From a checkpoint of a small transformer trained on Wikipedia.
Size: 20 layers, width 96, 2 heads of 64, MLP 384 GELU, vocabulary 1045.
Architecture: LayerNorm before each block, no position embeddings, tied embeddings, ALiBi.
Each number is 50 + 12 x the weight over its row's rms, rounded and kept within 0 to 99. Layers, rows and columns count from 0. The size before them is the row's rms in percent of the matrix's.

# layer 9 MLP down (transposed), 384x96, rms 0.112, rows 350-383, columns 0-95
088:65 73 65 64 36 29 54 54 34 57 57 27 46 42 48 74 50 64 35 47 41 46 44 40 52 61 63 71 21 47 56 38 67 63 28 45 60 34 49 48 58 70 63 60 63 38 58 32 47 61 39 34 49 49 54 55 45 66 65 33 44 38 42 44 50 53 30 52 51 52 75 66 65 34 69 46 46 42 38 49 51 38 40 60 42 39 51 49 53 36 55 67 51 37 58 42
086:49 55 65 53 54 22 57 40 40 52 60 47 70 60 42 57 44 48 57 63 50 60 23 46 46 72 37 62 36 72 39 59 56 49 26 25 51 47 51 55 54 59 48 36 45 42 41 69 52 37 50 46 67 43 45 36 50 64 65 60 41 60 52 34 34 56 50 19 57 31 45 46 53 31 25 54 56 58 51 82 43 54 55 45 42 61 41 48 57 55 69 54 58 52 70 55
099:48 37 37 39 70 24 52 44 53 41 39 62 40 51 53 65 52 49 54 25 67 77 65 29 34 40 39 59 47 40 43 56 34 62 53 63 51 45 44 53 63 51 42 41 74 47 44 45 46 50 40 71 40 67 64 62 63 67 52 35 27 52 55 29 55 50 78 49 48 42 61 72 36 55 50 45 58 50 45 43 41 63 31 67 46 47 46 28 72 49 47 47 61 51 53 45
098:74 57 29 47 57 50 70 41 33 43 49 58 59 65 61 38 43 49 20 60 69 81 33 55 54 44 66 56 47 40 33 47 60 40 53 48 62 47 41 38 45 68 47 46 33 54 40 36 36 51 38 75 59 47 55 58 64 58 56 62 54 47 54 66 58 55 66 48 47 48 44 45 61 58 48 47 53 57 62 59 27 29 53 52 20 40 56 36 41 64 53 35 32 65 36 54
094:57 50 72 47 34 55 42 54 63 54 58 47 48 51 43 47 50 58 51 49 44 56 25 60 74 56 50 74 59 47 60 34 48 37 45 54 29 48 45 48 57 33 53 27 49 27 31 69 40 42 40 52 76 60 47 33 54 50 71 49 54 66 45 70 33 77 63 60 56 54 44 50 41 52 47 45 60 69 50 64 40 45 24 35 54 60 61 35 49 39 59 47 21 47 45 53
131:50 60 59 41 40 56 36 49 35 44 55 62 49 45 44 29 40 39 51 58 61 46 50 56 53 47 72 51 67 49 61 69 57 63 49 57 62 58 28 40 40 65 65 55 38 32 23 33 56 35 57 42 55 45 43 57 57 50 44 34 46 50 61 36 46 59 40 39 56 78 72 40 19 49 52 58 55 45 42 86 65 43 31 63 42 35 63 64 42 59 39 36 58 47 43 60
096:69 27 56 56 38 54 72 49 25 44 49 37 43 31 67 53 62 42 45 50 44 66 49 33 58 46 47 62 47 36 36 49 47 46 56 37 39 40 68 63 47 74 41 54 74 37 41 50 26 53 40 58 64 44 43 39 43 55 65 58 73 19 52 42 61 58 51 34 65 50 52 45 77 41 40 58 35 40 50 64 49 49 50 62 56 51 52 58 71 39 48 56 55 51 26 59
117:64 53 44 59 44 65 33 47 54 42 33 60 60 49 60 32 49 33 23 21 45 45 45 64 38 31 48 53 47 73 44 45 78 50 79 47 62 48 50 30 47 39 56 71 39 69 74 40 49 64 45 47 71 45 47 61 47 63 73 62 45 52 60 64 55 32 56 54 37 47 42 53 47 55 61 39 31 42 50 53 61 36 39 53 42 50 47 39 54 43 50 37 47 67 59 50
097:79 57 52 41 37 44 54 73 31 57 42 63 48 35 69 57 55 33 41 51 46 47 72 51 34 54 43 36 30 47 51 36 57 64 47 65 50 41 35 50 42 70 33 61 47 42 47 29 45 49 39 42 41 33 53 59 58 44 59 41 47 43 40 43 73 59 27 45 48 52 52 61 54 50 54 43 31 56 54 43 76 42 49 56 65 46 41 92 58 60 54 69 50 64 54 38
086:52 46 57 60 46 42 65 65 47 61 64 47 80 65 46 70 63 55 31 50 28 41 58 52 55 51 48 69 50 62 46 59 68 52 58 35 41 38 48 61 47 63 52 44 56 55 52 52 46 41 67 43 72 35 52 55 33 57 76 69 40 56 40 18 62 52 39 32 70 29 45 39 58 50 49 60 39 49 49 29 54 49 43 20 40 33 27 52 42 46 57 42 52 51 56 54
088:41 44 50 55 43 49 47 48 52 60 37 56 42 41 66 59 46 51 59 68 12 49 61 55 67 54 39 49 54 33 59 61 49 51 29 45 37 52 43 44 46 43 34 36 53 62 44 59 60 64 63 35 57 68 60 55 29 42 29 55 67 45 64 51 58 39 59 70 37 62 49 47 63 44 63 39 55 51 40 51 55 33 49 60 62 39 27 62 44 35 56 78 58 11 39 53
081:72 53 36 59 40 21 62 54 57 31 45 36 58 58 54 61 32 40 46 49 53 45 43 48 55 65 29 61 53 69 58 60 56 44 42 18 50 46 45 61 41 56 50 68 62 51 54 37 57 39 60 42 51 39 39 47 63 56 67 83 50 63 54 31 53 63 40 21 48 39 42 41 63 54 55 61 38 49 62 51 49 52 56 55 41 49 36 43 37 72 49 39 45 69 68 71
122:53 46 35 65 67 71 39 31 43 45 64 52 65 61 48 55 43 59 44 39 56 63 48 56 43 53 25 38 51 40 39 52 75 62 43 55 44 50 53 73 48 30 53 29 57 42 57 39 53 35 78 26 51 45 25 47 46 64 61 26 44 36 44 62 41 29 38 74 55 40 49 39 45 62 53 70 55 51 60 49 44 44 72 64 57 45 65 52 46 53 63 55 51 42 65 43
098:47 41 53 50 59 48 39 37 60 64 37 79 69 71 55 49 52 53 62 44 42 45 34 49 50 52 54 61 43 71 52 47 27 46 39 28 53 40 37 54 69 32 43 45 21 50 48 43 52 63 42 62 58 54 50 77 50 59 67 59 40 48 66 57 41 37 48 60 59 56 54 24 64 62 41 49 46 66 49 52 42 42 50 59 31 37 43 38 51 78 56 19 48 55 35 58
080:55 46 47 45 30 48 67 36 61 51 27 58 46 59 59 50 47 46 26 52 63 53 38 60 46 60 43 41 57 37 50 45 63 37 55 46 37 62 59 49 47 51 49 67 78 47 42 45 54 36 37 49 53 28 49 62 65 49 70 56 45 45 63 56 63 67 56 49 45 57 53 64 45 62 38 65 60 53 53 49 36 45 74 30 32 31 14 31 56 52 46 86 54 53 64 54
081:59 42 65 56 53 42 57 56 44 61 53 40 75 71 67 46 42 48 39 59 30 47 55 43 43 66 46 58 47 44 51 31 62 43 33 34 52 56 46 48 50 51 45 59 46 55 62 51 58 74 43 58 57 22 42 47 42 73 39 72 41 59 46 40 32 35 68 43 64 58 52 43 80 45 45 41 43 65 57 64 37 37 46 52 19 49 23 45 61 65 51 60 34 50 60 34
090:72 42 69 54 45 43 44 58 49 67 38 41 78 58 50 48 53 43 44 51 31 51 52 52 50 66 63 60 48 54 54 77 56 57 12 47 67 45 40 50 51 55 53 41 38 37 54 52 51 43 45 38 57 36 48 39 63 74 70 78 42 57 53 36 35 51 44 11 56 32 55 52 58 74 49 50 43 36 49 48 50 43 51 42 35 41 36 51 47 42 52 56 62 42 69 48
088:65 42 49 71 56 35 51 53 44 70 65 62 61 44 66 55 47 49 54 40 45 50 75 19 70 43 62 57 47 41 48 63 36 39 50 39 51 47 33 56 35 39 53 31 71 46 53 61 49 54 40 49 52 43 47 57 21 49 40 59 48 50 36 53 57 92 49 50 50 53 38 28 32 46 58 40 51 50 71 55 59 66 59 34 51 26 48 61 50 32 61 51 53 41 41 51
082:70 54 72 68 61 15 66 45 33 78 41 55 64 52 43 65 49 37 47 38 53 59 58 51 50 46 55 42 35 35 40 52 66 47 38 35 66 57 40 50 49 57 59 52 66 45 56 42 54 61 38 31 39 24 54 49 38 44 55 50 44 69 45 30 71 40 53 36 48 43 46 55 45 58 34 51 45 58 69 43 41 55 70 51 43 44 27 43 48 71 54 68 70 52 59 57
108:65 62 56 33 51 39 71 75 48 70 50 35 26 43 59 35 47 50 57 38 46 41 55 56 44 37 58 65 55 28 54 44 52 78 54 67 39 57 37 37 63 49 50 64 55 04 58 36 46 42 41 23 63 43 46 58 42 61 40 51 70 62 62 48 44 52 34 54 52 49 64 61 59 43 50 48 59 42 50 42 60 46 58 50 52 34 51 53 60 38 64 62 61 42 52 33
106:55 68 50 45 60 48 59 59 57 41 62 44 56 37 50 72 44 28 30 52 30 63 54 49 35 46 54 38 60 75 50 35 47 54 42 46 38 40 66 68 38 67 50 38 26 76 60 55 63 69 45 57 46 57 74 36 63 45 53 73 32 53 40 58 51 50 57 59 59 56 41 39 40 60 32 11 44 55 58 42 41 45 59 38 45 61 48 45 45 42 57 38 49 59 60 41
110:33 42 70 49 38 60 54 62 66 68 55 58 50 52 51 53 43 66 40 42 50 43 54 54 49 35 66 84 55 36 48 54 62 47 61 56 27 39 39 26 61 68 55 50 44 54 61 45 39 39 47 51 61 29 32 52 48 57 50 36 68 51 71 45 50 43 34 59 58 50 37 51 68 57 54 46 30 58 61 47 35 41 66 39 31 21 64 49 59 71 51 36 58 34 48 63
102:47 62 50 42 64 46 50 38 32 49 50 40 17 24 50 48 35 41 62 47 72 62 67 55 80 45 51 46 68 52 63 53 66 53 45 43 71 45 59 49 32 46 51 34 47 50 56 36 52 36 55 47 56 64 35 41 41 49 61 45 61 55 52 39 36 77 36 52 66 79 57 62 30 68 37 45 63 50 65 69 38 51 46 37 44 52 53 58 39 44 54 39 40 44 42 38
082:68 39 51 65 33 31 68 45 67 52 51 53 64 73 37 59 50 56 58 41 41 51 44 50 54 68 37 58 54 48 47 46 72 35 45 32 60 65 52 58 47 41 60 48 62 24 58 51 44 39 62 72 61 34 36 29 48 69 73 45 46 53 58 55 46 49 46 31 54 29 60 37 58 56 61 49 31 39 66 69 47 40 46 54 54 44 21 29 61 58 38 46 48 53 32 51
100:51 71 52 66 44 65 34 38 53 38 54 26 68 33 51 51 59 47 72 50 34 59 20 50 58 33 59 29 37 58 43 52 36 36 53 47 54 73 41 55 45 48 63 29 56 62 43 81 71 52 60 60 68 47 47 48 61 45 47 43 51 48 40 27 51 67 42 49 48 59 59 49 32 64 57 48 60 57 67 41 27 45 52 35 42 57 57 48 28 59 54 36 56 54 56 51
107:54 50 68 40 53 54 37 35 54 67 34 60 42 31 74 40 47 47 55 60 50 47 70 64 52 57 46 55 30 43 49 56 35 43 61 59 55 56 57 55 33 58 73 62 49 65 45 40 25 52 39 52 72 51 46 38 61 58 57 53 51 33 54 52 30 40 41 38 39 63 33 43 57 54 49 25 53 57 40 41 67 27 65 58 35 62 72 63 38 19 59 46 57 47 60 60
079:49 50 60 72 47 57 79 62 43 66 68 51 21 36 44 52 52 42 46 75 33 46 42 69 38 39 46 38 48 37 57 73 42 71 46 59 42 56 61 49 53 37 33 47 49 38 46 46 40 43 68 20 66 68 43 45 55 61 59 62 52 44 46 50 50 38 60 71 34 32 39 36 60 41 55 54 37 44 49 48 24 39 47 55 57 54 40 44 62 44 69 62 47 52 60 54
074:38 49 65 52 53 41 59 37 61 63 60 65 25 50 48 55 53 57 62 54 38 52 55 52 19 36 39 34 51 65 71 36 32 63 43 42 67 66 50 58 30 59 53 55 58 41 64 39 50 59 37 66 68 49 49 69 72 59 60 46 41 55 42 45 57 45 68 52 48 42 52 17 55 53 55 57 48 46 56 55 46 59 38 41 63 39 49 23 48 11 53 47 43 42 51 60
098:50 74 72 78 58 17 53 76 65 78 49 57 35 26 70 44 36 54 47 53 55 41 31 43 34 59 49 38 36 57 51 55 34 43 50 66 61 33 45 39 59 37 74 39 54 50 54 42 48 48 52 42 37 68 44 47 37 64 46 48 36 63 52 57 45 53 51 45 36 71 50 56 50 47 48 43 54 51 37 35 36 48 45 51 55 51 69 58 41 52 57 53 58 28 58 59
105:43 53 41 42 52 51 13 40 38 44 40 42 86 64 26 44 45 50 45 55 43 53 40 49 59 54 48 51 54 35 42 47 43 57 67 60 47 73 45 52 40 54 75 48 62 88 49 42 49 30 48 56 53 46 59 46 31 54 52 52 44 54 43 76 46 66 57 32 42 60 50 53 37 58 62 49 53 54 43 25 50 60 48 37 45 65 54 44 62 78 64 47 47 43 56 39
096:50 49 49 46 54 60 33 62 25 11 44 51 55 38 45 49 43 44 46 57 50 38 66 39 59 54 30 45 69 50 55 62 41 51 51 51 59 28 44 43 65 60 53 41 57 31 52 28 58 33 46 68 47 60 41 49 53 64 36 54 68 54 62 78 37 66 60 56 57 70 69 47 41 38 53 55 53 55 50 65 42 60 53 69 63 43 64 41 39 33 23 48 35 61 65 44
100:70 66 44 45 50 54 52 58 47 40 41 52 57 62 54 37 68 34 38 64 38 55 29 54 71 63 38 55 48 42 67 26 46 42 73 55 52 46 34 45 57 44 63 56 50 37 56 36 43 25 27 37 61 68 41 42 78 56 35 59 54 38 47 61 40 64 48 46 41 38 73 28 39 60 39 27 34 55 57 57 51 49 46 41 52 54 60 42 55 44 76 57 66 52 50 42
119:33 42 32 51 52 43 57 59 62 41 52 58 50 34 64 45 26 59 33 49 45 64 29 52 69 66 36 63 46 58 55 61 71 43 64 26 49 51 55 27 58 60 53 56 68 44 61 55 36 45 52 46 57 54 40 30 55 54 44 54 49 43 67 29 58 55 78 53 44 76 43 49 27 48 53 57 62 53 32 54 50 33 41 57 57 56 45 56 41 51 41 36 77 53 38 27
099:43 50 19 42 35 58 76 54 54 55 26 38 00 41 48 51 29 59 62 35 66 67 54 41 41 54 46 54 34 59 58 43 53 46 48 69 57 58 63 41 49 49 41 31 56 28 41 41 54 38 51 53 46 63 61 52 55 46 61 53 26 42 68 68 51 54 61 73 64 42 55 50 45 50 48 48 61 50 57 58 55 63 40 50 47 48 39 50 53 53 49 56 56 61 52 58
# layer 9 MLP up, 384x96, rms 0.124, rows 351-383, columns 0-95
070:41 68 48 52 84 66 38 63 52 55 64 58 61 53 49 32 61 39 42 55 56 47 43 56 47 34 31 54 44 32 56 63 18 67 44 68 46 41 51 53 38 56 35 39 69 55 52 59 50 56 50 49 44 35 49 47 44 54 63 33 56 47 44 52 51 31 46 53 63 55 26 76 46 60 69 54 61 56 38 45 23 59 49 47 54 66 85 61 51 44 63 46 51 38 61 49
101:34 38 41 43 70 62 47 43 36 50 63 52 48 43 36 34 58 57 81 50 65 47 37 54 65 45 57 45 67 56 56 47 49 54 42 51 52 39 45 51 48 66 39 46 83 61 61 20 56 56 42 46 27 39 54 63 43 49 49 56 50 61 32 50 53 48 71 54 38 40 43 50 59 38 37 54 47 60 41 44 42 65 65 39 55 64 70 76 56 49 56 69 29 35 25 37
103:38 58 44 52 35 41 45 49 45 30 57 50 47 50 50 65 55 74 54 50 43 40 35 59 38 54 31 36 34 43 52 68 49 65 52 46 43 71 41 47 42 69 65 44 60 63 69 34 67 55 38 31 44 61 45 68 53 35 64 41 50 54 43 50 55 57 51 45 66 43 65 60 46 40 53 37 67 19 43 16 50 54 52 51 56 74 45 50 69 58 33 50 60 32 63 30
095:49 52 33 60 56 56 35 32 40 08 38 52 61 57 60 28 43 73 58 48 59 40 45 41 53 47 41 43 48 55 14 53 58 43 48 54 56 46 57 52 39 51 50 39 38 49 48 45 53 76 47 37 30 52 60 54 60 54 33 25 46 57 66 47 63 50 40 43 54 62 50 78 45 51 34 61 60 48 62 58 66 64 38 50 67 62 49 43 63 61 54 52 57 64 46 75
126:41 54 50 54 33 49 49 55 62 34 46 37 59 46 50 53 39 64 65 39 69 46 43 20 67 48 26 37 61 31 36 55 61 27 43 48 47 75 70 46 38 52 36 46 63 51 65 37 54 41 53 60 37 49 60 37 52 34 60 83 28 38 40 70 63 60 49 58 58 65 48 63 58 53 50 46 53 66 59 44 48 38 51 38 48 41 57 39 39 68 37 35 40 58 69 52
091:52 65 53 51 60 45 39 47 63 41 54 27 63 47 45 47 23 71 53 40 65 23 45 50 69 49 51 36 51 51 49 46 58 74 44 73 86 49 39 29 39 68 54 44 40 50 65 40 53 61 57 57 42 51 63 80 49 49 43 61 39 57 52 50 54 51 26 53 42 42 44 51 24 46 59 43 66 33 42 44 46 65 36 46 38 55 46 53 58 64 56 29 48 47 49 64
116:46 64 44 32 38 72 42 55 50 49 46 41 67 52 59 38 28 54 72 29 51 35 27 30 51 43 44 51 44 52 43 51 52 43 41 47 48 64 41 47 47 49 57 46 35 64 66 48 44 44 56 47 50 55 57 65 39 62 41 57 32 72 51 71 66 49 40 40 56 63 55 41 73 68 53 38 53 29 60 51 64 69 51 62 47 54 65 54 48 80 36 61 15 51 47 41
100:47 66 37 64 67 72 45 41 47 42 24 52 59 61 58 43 34 75 56 54 47 48 38 70 50 57 44 46 60 43 47 57 40 67 48 39 38 56 78 47 59 54 42 38 42 58 51 34 75 27 58 40 37 47 64 68 40 62 72 40 55 43 50 50 48 46 58 56 31 56 55 50 69 34 51 68 51 45 36 39 30 35 60 40 38 48 78 44 55 54 44 30 33 56 46 51
074:51 53 50 39 30 51 41 59 41 44 55 24 45 50 58 47 65 40 57 56 64 58 57 27 47 50 38 73 46 40 40 56 41 31 55 56 65 55 64 67 38 40 50 65 42 57 41 55 47 55 58 26 49 56 50 36 59 55 38 33 39 41 76 72 48 15 59 36 47 61 56 79 58 43 57 61 49 53 59 41 53 73 60 54 54 49 47 41 59 58 28 64 66 32 56 36
095:49 44 32 52 60 42 42 47 48 34 34 40 57 51 53 23 57 65 83 33 35 47 46 62 54 45 50 45 46 46 31 68 56 70 53 52 65 76 60 51 52 56 75 65 50 47 65 39 39 44 46 58 53 39 52 61 53 22 55 58 54 54 27 52 70 37 55 43 30 40 30 49 59 67 65 22 50 48 52 49 46 52 53 70 52 44 64 42 51 44 35 63 44 48 35 54
072:43 54 52 47 32 87 38 63 43 70 52 45 60 50 17 51 69 49 55 60 55 38 54 44 53 45 48 77 42 44 55 66 37 44 43 53 60 49 44 44 45 44 44 39 57 49 33 55 52 43 45 61 50 62 49 53 40 46 49 46 53 54 61 61 36 30 61 36 49 47 46 36 26 48 51 63 55 52 36 31 45 45 58 52 58 42 49 94 33 61 68 54 61 30 61 31
116:43 66 46 19 34 39 46 41 61 58 36 31 67 44 31 46 34 49 77 24 36 59 69 33 64 54 50 42 61 55 53 58 56 47 65 45 70 61 57 33 51 41 62 62 38 50 66 44 61 56 61 54 44 52 66 60 45 47 50 47 42 61 33 52 25 51 68 37 45 52 37 56 57 69 67 40 65 35 49 42 67 51 52 53 45 54 32 58 51 61 41 36 64 38 33 44
101:50 34 41 45 60 57 39 44 63 52 51 41 52 63 52 48 63 46 73 27 60 36 33 56 63 40 61 65 49 60 57 40 42 45 27 67 62 47 50 18 79 55 45 24 50 75 54 82 47 45 59 65 34 63 46 52 58 44 42 68 62 58 38 40 47 55 32 53 41 36 31 44 25 51 47 45 50 55 45 40 45 50 47 47 74 58 50 58 50 52 49 58 37 57 55 41
075:58 47 48 39 55 56 37 58 43 47 69 40 68 45 52 46 59 58 54 32 57 33 59 41 53 39 54 40 59 68 45 44 26 49 29 57 64 64 36 43 74 52 51 46 36 54 72 59 55 73 90 46 34 57 48 39 51 65 38 40 43 64 49 47 61 26 56 42 60 57 61 52 50 46 53 48 55 18 58 55 67 61 37 61 46 56 61 51 48 40 55 33 34 30 36 39
069:53 50 41 52 90 41 36 35 47 52 51 55 46 55 44 34 47 30 55 65 57 58 51 51 53 50 49 57 65 59 32 56 36 34 68 55 32 41 63 48 36 52 49 32 73 51 37 58 46 51 70 25 45 51 44 49 42 36 66 35 40 47 54 46 42 44 49 45 35 54 51 80 43 75 59 67 67 64 46 37 30 44 71 55 73 54 62 55 41 52 44 46 59 49 50 67
077:36 33 45 57 73 43 42 60 56 55 49 61 42 94 42 51 52 41 49 67 59 52 48 37 56 43 64 39 61 37 56 31 54 55 57 82 45 62 42 52 50 44 48 53 47 54 76 48 43 35 40 51 54 75 53 64 44 50 61 43 30 38 57 56 46 49 44 52 39 70 58 60 69 44 49 41 42 56 34 54 78 69 57 50 48 63 46 43 48 59 41 43 36 33 26 34
090:47 49 34 50 40 47 43 41 66 36 52 41 64 56 40 46 44 75 59 69 55 40 27 44 54 55 56 73 41 37 67 51 43 64 34 65 40 59 40 35 71 56 34 58 39 53 63 36 45 32 44 63 59 67 71 37 40 57 66 42 39 48 57 55 33 33 46 66 47 50 66 65 71 62 57 40 39 29 60 34 58 49 32 37 35 47 65 56 52 64 55 33 60 43 44 42
074:30 65 30 66 57 36 42 37 58 52 42 57 58 67 39 47 56 47 53 64 43 54 35 65 57 25 55 58 56 36 54 51 41 69 51 70 58 42 58 43 59 43 30 61 67 57 60 38 51 53 43 49 56 66 43 68 63 31 72 40 31 79 41 49 38 44 46 37 40 66 43 64 51 56 52 30 51 26 47 50 33 46 68 52 46 74 58 54 45 59 35 37 54 65 38 45
108:34 39 24 46 44 41 55 49 66 23 51 40 52 48 41 46 24 62 66 59 38 67 58 53 65 38 38 62 46 52 54 52 42 50 49 36 40 59 61 51 53 53 56 51 51 59 52 45 49 49 44 76 39 52 52 44 62 37 69 61 33 58 64 77 53 55 40 53 67 60 45 57 48 27 62 63 48 45 55 53 37 37 25 68 39 43 53 32 74 76 32 47 41 41 34 63
104:55 25 53 43 54 45 47 50 44 45 43 40 48 56 72 50 54 45 53 24 35 72 49 46 49 49 35 52 55 45 66 56 39 58 62 46 41 54 84 47 48 79 69 46 32 63 54 55 51 52 51 42 43 64 63 38 47 38 58 34 41 36 39 58 39 56 52 39 63 54 47 61 29 70 57 61 49 41 59 38 39 63 47 34 71 40 48 38 69 47 52 42 54 28 66 83
110:50 47 39 47 41 44 45 30 57 38 39 47 59 80 25 45 39 47 58 54 45 76 24 45 56 64 43 35 43 35 42 50 51 47 53 60 41 59 78 46 41 43 46 47 62 52 55 56 57 50 66 38 45 46 63 52 41 57 35 69 28 38 59 54 59 35 61 52 58 43 49 70 60 56 56 58 41 72 61 31 45 59 55 61 33 62 41 27 34 75 48 70 52 52 44 34
109:30 62 37 47 47 40 41 55 74 48 40 52 62 49 49 49 28 52 72 44 65 42 50 42 66 61 42 49 57 41 53 63 52 35 55 80 60 71 61 58 53 38 47 34 58 50 63 39 45 47 39 70 54 59 66 24 43 52 38 59 45 47 59 33 49 60 27 56 40 34 27 42 35 73 38 55 52 42 49 50 63 47 48 45 49 42 55 37 52 75 42 36 58 54 72 27
073:40 60 42 40 59 70 46 70 39 62 44 52 45 40 49 67 60 33 45 51 46 69 57 35 55 37 62 60 82 53 55 49 40 43 32 57 42 58 52 69 36 63 44 50 54 56 43 64 44 67 42 35 43 40 49 68 37 29 49 57 54 52 43 62 66 53 41 52 34 40 31 44 32 32 52 57 58 61 39 46 29 67 62 51 55 55 80 76 42 50 66 54 55 40 72 51
110:45 64 21 43 45 40 47 47 57 37 49 51 69 56 65 20 46 65 63 62 45 41 22 55 61 73 64 69 52 38 61 46 32 49 35 54 40 65 66 44 73 47 55 60 64 48 51 36 50 33 41 43 41 42 59 37 59 50 51 42 45 47 69 50 58 38 41 50 39 57 45 47 64 37 35 54 48 45 62 46 62 71 67 49 47 48 51 53 65 66 41 24 66 48 26 47
115:32 55 42 37 53 45 41 39 73 55 32 29 63 52 49 44 49 59 71 41 55 49 36 70 56 58 42 65 39 43 39 73 33 55 51 64 54 78 44 57 33 60 43 33 40 64 70 21 46 43 56 51 56 39 52 47 54 55 58 48 54 70 25 44 49 49 46 41 49 73 30 49 36 65 36 56 64 60 39 40 78 44 53 59 37 60 45 51 40 47 50 46 59 39 49 68
084:44 60 51 54 41 45 46 66 48 27 39 49 61 49 43 59 44 52 48 36 44 57 53 22 52 65 44 51 47 74 56 62 50 14 59 58 48 58 45 30 53 37 17 42 54 55 73 50 46 42 56 78 53 40 67 53 61 33 42 33 47 51 59 49 59 48 39 44 59 46 57 44 64 67 44 28 57 29 55 63 51 47 41 22 77 53 40 60 39 50 49 52 50 54 40 62
082:48 60 41 51 67 42 47 41 40 54 53 53 57 47 66 63 53 50 56 47 54 45 58 36 54 65 78 66 40 33 34 40 38 38 61 62 28 46 50 24 47 41 53 38 66 60 41 55 70 43 73 53 38 56 43 24 55 53 59 58 44 33 44 56 18 33 39 50 48 57 48 74 49 63 63 65 54 26 71 66 52 51 49 45 56 62 62 59 37 49 55 54 36 39 64 35
098:43 18 32 43 43 80 44 42 31 50 50 45 60 47 49 41 56 49 84 46 49 58 53 42 45 25 47 40 42 54 51 73 43 43 57 46 41 67 61 52 52 84 29 49 52 56 53 71 53 16 39 55 41 33 55 70 57 45 58 40 60 40 66 52 40 53 48 29 65 48 54 46 59 61 65 50 58 43 52 65 55 50 46 35 45 49 35 53 57 49 53 61 38 52 39 44
080:34 38 25 56 50 66 34 63 36 31 32 43 78 59 45 41 65 64 68 59 37 64 36 63 58 65 36 24 59 44 37 55 46 58 49 44 73 49 50 32 29 55 51 44 64 62 52 41 55 48 47 60 48 58 64 43 27 39 62 53 29 65 48 63 43 60 42 41 64 63 42 45 50 71 36 47 58 46 56 35 55 47 51 46 40 58 57 40 58 50 44 66 29 47 59 35
101:37 30 22 47 56 72 46 54 42 51 72 52 54 45 36 39 54 55 43 60 27 56 34 64 63 35 54 45 65 36 40 54 51 50 52 58 53 59 75 67 35 44 53 39 52 68 56 36 40 43 49 62 36 56 49 60 77 53 65 56 49 48 32 46 22 54 66 52 60 34 48 54 40 56 55 33 56 68 53 42 58 82 43 49 33 58 48 56 43 56 32 53 40 33 46 36
104:42 58 54 44 49 50 51 45 39 54 47 44 44 62 68 48 41 58 48 22 68 41 37 30 45 27 62 53 76 32 53 53 48 54 43 40 69 54 54 54 49 50 38 64 56 66 54 59 63 49 59 28 27 30 48 42 64 39 61 57 44 57 26 41 46 65 63 39 53 49 54 58 59 27 44 48 52 65 50 50 65 68 53 47 60 69 60 24 55 44 50 42 39 27 63 79
115:49 27 40 35 53 59 46 38 38 52 56 52 59 44 34 42 44 63 50 42 46 47 20 65 58 59 57 34 52 44 60 77 53 66 61 65 43 55 48 52 44 52 53 20 49 66 64 69 57 44 47 33 46 48 53 26 65 57 44 50 41 37 42 52 57 71 43 38 65 42 66 51 48 65 43 68 50 74 56 48 24 64 30 51 65 44 40 54 43 47 55 61 28 28 55 53
122:49 51 34 14 57 59 51 36 39 29 48 39 49 45 48 44 54 49 69 39 38 38 26 47 42 58 48 70 58 34 40 39 24 44 58 75 38 44 55 62 74 59 45 49 51 52 53 53 73 63 56 56 30 51 61 51 52 61 45 54 58 59 36 49 61 56 40 48 38 31 51 65 66 68 49 56 63 60 42 49 40 57 53 43 50 72 76 65 46 59 49 43 51 31 32 39